{"n_layer": 25, "d_model": 128, "n_head": 2, "n_kv_head": 2, "head_dim": 64, "d_mlp": 512, "vocab_size": 512, "activation": "gelu", "norm": "layernorm", "norm_place": "pre", "norm_eps": 1e-06, "positions": "rope", "rope_base": 10000.0, "rope_fraction": 0.5, "qk_norm": false, "attn_scale": 0.125, "bias": "all", "tie_embeddings": false, "parallel_block": true, "extras": ["capped logits"], "init": "uniform", "init_std_qkv": 0.0706, "init_std_o": 0.0, "init_std_up": 0.0706, "init_std_down": 0.0, "optimizer": "laprop", "lr": 0.00174, "beta1": 0.9, "beta2": 0.99, "weight_decay": 0.11, "lr_head": 0.00646, "grad_clip": 1.0, "warmup_steps": 329, "schedule": "wsd", "decay_fraction": 0.677, "decay_shape": "cos", "final_lr_fraction": 0.0, "batch_tokens": 16384, "seq_len": 384, "doc_mask": true, "train_tokens": 187900000, "steps": 11469, "dataset": "wikipedia_en"}
Each number is 128 + 24 x the weight over its row's rms, rounded and kept within 0 to 255. Layers, rows and columns count from 0. Numbers have three digits each. The size before them is the row's rms in percent of the matrix's.

# q: layer 19 attention query, 128x128, rms 0.0852, rows 0-46, columns 64-127
# k: layer 19 attention key, 128x128, rms 0.0852, rows 0-45, columns 64-127
q0 106:142136120104158135127135122130136144134078129092112112122116142130109124097187088095143133137135141115117150102135139087139130136129102125091116141137117099111095141155098113107160082131117123
k0 097:152120154067085132094153114151139138124145113129138134158109129110175124151099118139137092159136117121132135146183143122155128143130097129105149104150136113105112153116092153087108115068110138
q1 105:144166159132129127154107117142133125111132109143134120147141147114118162161151122129149134115135136115119099156131068161153114118122124109081125160162101134062084113122163106127116122142123094
k1 092:153149095143133129111105176140105137087099124120159140114123163128159136115123131123130110118107116114133160094129153164140157139142130138148153138139142130098117158154079160125101139149101182
q2 102:101122143161160126141084144132088101099161109158152143162118109120159133144114131126130089128122120118113119134124127162138100130132154132158112150134141139129118085117167099121134154117148133
k2 096:100135084155129107117111104119146123159154167118163131132073131141096170134113129163143155092118133132108098135126119145124106094122088143117115127101129188163140087126139111148152112185183083
q3 090:121120123144145126147171107156107142141146165162122124095128108070154097112123126133123126156135122139135115106129143125136131107068169146166149102136113148133185099155102149176152109108151138
k3 087:155120093141134140178117131129159110116125126171137170093136099135171099120115114129151156106141108114117103133151079109152147115124127126117131090142122162098121098158125118138123148084096125
q4 088:167119097100117145112155109142137166157106135092126105120117129145131111075150140110130130164128116126136129094116152106111129074101083104102165120116101104158113141147082153151129095135124141
k4 093:169136153105130143136166150120095140110092081145100126131145149143167099161150107141124114146149107121145117157103119137143134169147153140142090119146123079132131178150136167093112146094097154
q5 082:105142117123117127084101122110181134142106129152099116155130144158118129138146114132143139115134137117103123123111114110120109129130124094079148118103102131128105205089148099061125143136111134
k5 068:126119148143123111091162145150112101143147122082169110108110124137112146159107142091111123141102129110132149117103137130093146156127124116158129176100127084164101193104102132120104139157170132
q6 086:113113128128119127118161145157123135127142159113117104100095136154156116106138159099058148153119099128137132099117133100107136112119097128120155099097134093172108114146088201154137116125141134
k6 104:164131143099109135096130155172107120108116074173100142137133149111153139150136158150151099115136103150156135124115142161121118150122186110129129102114103104123120175134171134108067150103110161
q7 100:129132144094106155080123118138143169163139157109140116082113132148111113145160128123097170175144141119148118120156151054109128107107128115107139124100094082127106134117110162093146110161125134
k7 079:171099117095137131097171178155109143119123072123143100128144108111126134106105109117139108140114110127175133108124140128147165178083132114116143126092132104109121186090127121138095153091125148
q8 106:152106120102133141121157106142108163144137149116094099076104118140173120127137132120099170151125127113132122087142092095101159122119086128116124136110108047149110132131076198162168119132128120
k8 090:149130135119144155157125121138111124136103087149136134141136112098171132089100123116120106122139099149159131106135155136128147129107170131110146121131121059100122215095154091098132145075122170
q9 083:184146136144105149113150136091139138113098114081111139114128133115132152085103136124141157104134131135096156154112140148135130121118162087076109117104138132093138135135126140106111122116142163
k9 106:109143145095131119110141162130151079129124121155149101120147139110116125160128147142125116116134129138158131142119150129130112164131130128118094111109105156127180115160135139162165153156145130
q10 086:160104098120140154132163104125127139132106137070126113100098141136135125088135138096116178140137102122127137104131101135118099135090117149057137137133131054164111150156089155114143110151124146
k10 084:140128141118103162103132149141125133104089109135180136103132154132173117127115149146136125141150088138193116127110171138088160158152151157170083102127095128117153171128132146084098115119130161
q11 111:156138142120078104089129149114151135091111118146111094150116171142067150128154155106116109105168122153101130090125150152148155126144148118092123113110107120128123159113125118118157128139117150
k11 110:108133104091102116124193118160121145180140138098090161157114142113118102095143154142121121127135115123090089130128085126105112120180090105136111131174164164158130124131099128169127122141121128
q12 092:113131153154165121143093083094138094145134113148153168154165114092136105110133083113174122085092152106100135139110125164156113116120158105100145105127103183087165142132144098144099118146134128
k12 084:137139123127139136168081137122110118112158145100158123155094137126128152149104149165113131096128128070142110131129127107163127084146108117153082142142166133114120069142141130121152141115131055
q13 092:135106140122175115163155112125112123145125162129143092122123163108111141130078140132116112117080102146135132138117115133138155140117143161120080136140130132107121070162129139093141126187103140
k13 108:142127141112102164113143151111117121142103124084142104085134169084154102133100138144144139125130107111137152115127111142166151135134153118141190123168098080154132142117142115150111149094091169
q14 104:098143148119146160110141111124163132134115142112148108153134123138088149133105090071137124124114096134131150148182144137133112147171074146130125154111084113096126175122149161099120149155155126
k14 113:128137142151134134114146100095132141092176107106132080141148145101144131154117170119113142127121116124143109146146120166146119125122122110116137139107144129183159117095111066128103114161147118
q15 101:097147126110132122088152210132102120110114131101157161148127102083141167153086154128113137114150155158156126143144108140129112138156158142143123102138156198116089124133142128123087142138178143
k15 091:112102141118155144160125157167118126153156125145103116122130127131113132093159155122101129143103122119108134087134135087166066107136092168086102125124107102098126123118138142164158128127111137
q16 113:114111126099127140124135118149139186123116144094138114095135128136137108142109120094109157153152091095141168110145130108106117137107094120116137114098135072161078136103082180127096120113120138
k16 072:147127147161109104118148122137126149119079096146128108114115160132141131134109137114139116130122109169137128132112149109133124143104137129121110133127080107130147166103156079091107140116132150
q17 087:118101112096148110135094116177127117144109116121157163111105114125083119152098119127171127138139162085152154109150151118138107140133156123077144112143117095104149118095150087114122108131136203
k17 155:100133141145130070149122072062104107119158148105129142132112118166100133129137138129167163102105134124101132135102076130124131121157122123131110121153154176131130069163151113139154130156143094
q18 109:163122133137093126151129104093139120138153120150113121137173109087134103206104145116154127116108109125110097157112123139141122114095122117156137165128145133132100102144123093155138129112157069
k18 085:187120114127168159114125143128158157109120123113161108092156158080133154129098151175113131154167147076171128112099153135114134143113119111119122111112091128135132096095129170130118130132107126
q19 095:102126091128140146137139138114122135131148085102101115089097107160104127141180144197124128125149168121143139124098152167147125094156129148085115136086101147107107116149147147119098093139127104
k19 133:113122148089121164110128158157126172151093125121127151141132144135179114161118114070131130131131102127158148108136137097121131118133135145117153085122116083121135188084121141074121143081118153
q20 106:123142118098135146151093117116189097134130134113127119167139166122160082119105151130100145105125111123135089116159111181084157087161159124169072106132159145156116132135128132126099100138084159
k20 109:090107148138124130145125127109116140117090135128137099129102098121100101158116111139114098122147114136146066085123108105173108135140121153136179152112114159107139141116116168127128161115166106
q21 104:107116105093090083120126121116085123140111099144134106154092154155155154159144134145119133109133122119149139153124159108160173143117175110146101107119163131145136110136126137122127129109098168
k21 102:099112160133094123076128097129130125139098139151135164100092097138157132160099089111126126132115153152100099155108125108165120115139142124091134136108172127139096146150164132185144157094165143
q22 100:113144148113145154139150131139084122158171134125170136115119151189083148149129098149094127101112168135085126110073122147115130100130137151137083143114140136118144144148092110092128129107136129
k22 102:134073116104139129110169164120150148134165108160121153109141156103177118178126154119091111145077106146145144134158099081136108136157114121125097117128131098090091137126154122112140127145123129
q23 093:107144077110155119127138162123138091123093114159137152167113105159148161110103161156147090116151164114127126100111146126137098115094114082146160155074123098154164143135107099125087135119114151
k23 093:104128106128103116127159163120126105120134092112096182100084136146160102108138120135136132097115103141113102117106124125109124092114172157119131135140184116143148127127131149134082153112124136
q24 094:155111123106141095142107110125131134165136061138167144092120126130094120155151066085106117179106114154121129107126126122132128113094132088145124131189124168120113146154110143119127111167172147
k24 095:130143127129150180133117135135127137079105173118165104169183110118141102146145130155112113141123119121135148149114126124131127109141129142164170141130144154106131117101135110073149105093100096
q25 101:128154089165121155145108121105130155128129161142140112145080109151113121143098132175132127123136124164144093153108143161134158129113100169140100169142156096141118122113125116118155131119115137
k25 099:126083125152082141124083132086120120112152134125111116163126113135179106113112140080124110166148109137137110160149089132113078155132156138136190108124101136166111124089116161117137156110113139
q26 103:167099126119143093090166154156102147126147148116103126123143180098201122160172147136141133120149130118131130182103100114142081169131136149097159145144142138119105148170121100151077159126141145
k26 104:108129149128167141134144142139135121148154135078102146121127114117141176149156122139143118156130128103110154086096126120095133116131176147121099113128092157072107144136168090145132140162143110
q27 102:109129110144108087167140136164120110143124145127135125173114124126116108150141076140120142114124153117120186105163169148122140095118130124110069107124137107139140125146107100112133141118135153
k27 101:124160127155102129106105100142122149156154132134145120129121127136123119143153102138108171139171124139166145160121099094134085171187128128093133125157126140119131095130152128181090160137135065
q28 092:141092128128155192093117117126101165169105108113118127121074112122133136119131148138164129115110115140128156141147153139143151129188118127137156131161107090128170105127151153147078136158175108
k28 094:138106203109131104122120112101140133133096154141147156142133153099138145176123094105109134123157120137130136113153129158127168120110167128120072137134077066145130128150097156103151116123118143
q29 110:159113097124119138103110145101137102115140143144121129152108104100164104112101143070096125126119133120134108147101124132159143086108167115081106141138150134124128157140108135126100151122128165
k29 108:123089125153113122148134136149143123124153138114098140124132130156113211134136126128146112095108091131107144137079129147102122162116125154138122137128135126109123133178134159134121137135166104
q30 099:110089144123087133148142122146123132157113124114101184118147186104118133132122144147102103116152142092134119161128140111148103128125113177130131129105141102112153105124132130145121101129136141
k30 100:132131133117109153096100125124104131124096081147106139085174139112142148170148137153165126154144127105139118153161105079127129129099145106117154111115106128122103144115165189147122142094092139
q31 105:137116150106119118127129126154136114146108113096120079130054132118117108110155127117165134121123124138124101100124171120133115112061130151114131124113125107161112129170146121151112061127117127
k31 104:113139138092084175128073166143095127110135093080138149129169137118156142133151156124132124153143131084159094131117166146153128124184125102115141134153133107120097119113133165055095115108103127
q32 113:178121112118136107122118163146127112145117122139128155084124108167129119118097145095174095108115146152142153109091200125115101079117125109087106141130102154124123122139136079110094082115150134
k32 111:148154109113131155142115118139089117145122147142165116125109146171103104171137101119143168094085143143147124137092166127171128124130112175136124136110107126145127087160169131093075101105094115
q33 100:144134104111153128112168123178135155136171146144150120136134188115140116114100184142152149120114121135117128063124103113125140090130141133131101100097159089124090081123158134149125172110155172
k33 100:145135146100129145101095172125146135119141094113107114129123169160168147117142109145142088114135133144133140102142102122169120126128093097108138096151109175106110131134130141213105121114105156
q34 104:107124162145118167121115122115109129136124119158160103162120090144130171115085126122129138122151108105124116133120090166144162119084095115110102128103115120086100125151152149130108130128117108
k34 100:115112161124068104122180149148120133119123131086141114110144181104161146110127117137095134082128103145107112109153131121098133103119116146145147146122161125145158193157106144127128137117088177
q35 095:078135122117126138121101130088125152120147099161101121135138084157101112121109143126135133137120109145138163145163160165120120181091142131113157101141131174123144144103127131144130128101088142
k35 095:143123112189111097150134123156142134132117106138156134131104107163134109164086106129118138115151125128131123138183094133122140137080097117137134102095112120141132100125092098119083170116148120
q36 113:129107126092130132151103088131133143111114093114208138137124141127107124139135120124124144112183117148169160123102117147142159105109142154105094124110143163094088168123137103092142148137173120
k36 112:120136119115147134131134120138139149154118138086098131143121145130153140117132089151186142124096139139080085135129100116103086113131074134133107167120123108090084140132132088109134130164127140
q37 109:136048131146077155124162127109098086150075133141109154158145142158107121118134135141117177091132139145123129148141137110086136125121142112120151108170120115139165124137135158147130151113088124
k37 110:158123145099094123104140128106105133128121150150143129108150108133103121109154109127150123138160107120131138149148157153128166089119100115130139167129126083141136096165121181109084123139108116
q38 107:123092126102089170121100173124088110145113127123129169146105129108110114107154151133131139126119104125110181143093119124113180103137093118117113130127115130186067121081109122177131121141121154
k38 106:151106137121124137117129120122152156134123073134151170115119168147111102176126111096153126112160143138104099123147090163110106130155164102134103149101125070115137142161144167147124110107121103
q39 106:122130165111124168135107123066182105125110139165113149110122132118127126119096140116131107132165133133135143120094127068108117146149127129188114136169162149127154127148143126118088152112142136
k39 108:114155117159114079124123111153129120154112120152178157118135093150123108137121125096138146106091093177085100129095176118133154143100101132085115155133114128139124146147145107143154133129101130
q40 109:155135142128093136112128172134169134113100134140137100141127158132121111097113178137105065129107104101134146104101135143144076089121112134143137097157145138155124168100159120172156166152111078
k40 109:147148112123126106143132137132093113135138114149156135127119104118088108143135096122130142153147110196082119119087131133124105146120084133123094127126142151156092140146133133128116102122164136
q41 099:130138112114105145060140126106103131105132148104151114157113116124145111127150139144143119109113136102128098096149158077144106095091111085102087164166138132123133151131120140138146168134089104
k41 101:117170135121154123115146148132079151126133122120127122089151106132153099132124108129113139135183139131127097140093140115139139080126141115134100162098184092168099125096123154149117151126142120
q42 108:110121145128142103141088119133175112119102148104145140091121145110095119095115173122171174137152160114132112184130106125170151119107105137101170116163142142173135139098101162154113114142131139
k42 108:134155137105141165148118164130137131118116080086111117129141150131112151078159133080149163203137110100134148116123138117144165152099116119136123113100158115138125143140114127136162097123107100
q43 107:124136138114106157106141176135107132136122097139105130125122172121121163162119167149138119152111139141087108119131109168123112086115068116107128149109142157160142123135141137165132086098118166
k43 102:109109141136132101139164151103074149145130117109161139122149137090127096166185138090082121137136118090131081116169133142152105120135141131148162130131138140127172150141111125160103138132137157
q44 105:101118122150132173150121153142092139138148151128137148135136169103140103138135093175087156115120144151141131148143143133120145173133135133153158118132168086166140108090107147135086153105128163
k44 102:160125116137113135099114096122227107100120070151127148143124082123131108138168115120129132168156116121145147153198142124124115122143125112095108107137131108112127086095119142123169134130126092
q45 108:140113101131116096101131138164127100139117158197117090127092119135120098107133091140146116141145087120096101120139153103142133138112141124129099115113113140168140116141152105137141120170093188
k45 108:112138108071090139139138129164130118164158144126096135163120165128147125116128114099115092108131141117127189110140163129119130123179164124131176123114112120150126144136106135189049139145111116
q46 109:160140176131112109104102111119112104100066136134163130132143169131124167172131151141111121130157124112119121159144160165132092123127110123153125148100109174130132138123147106102118149140132125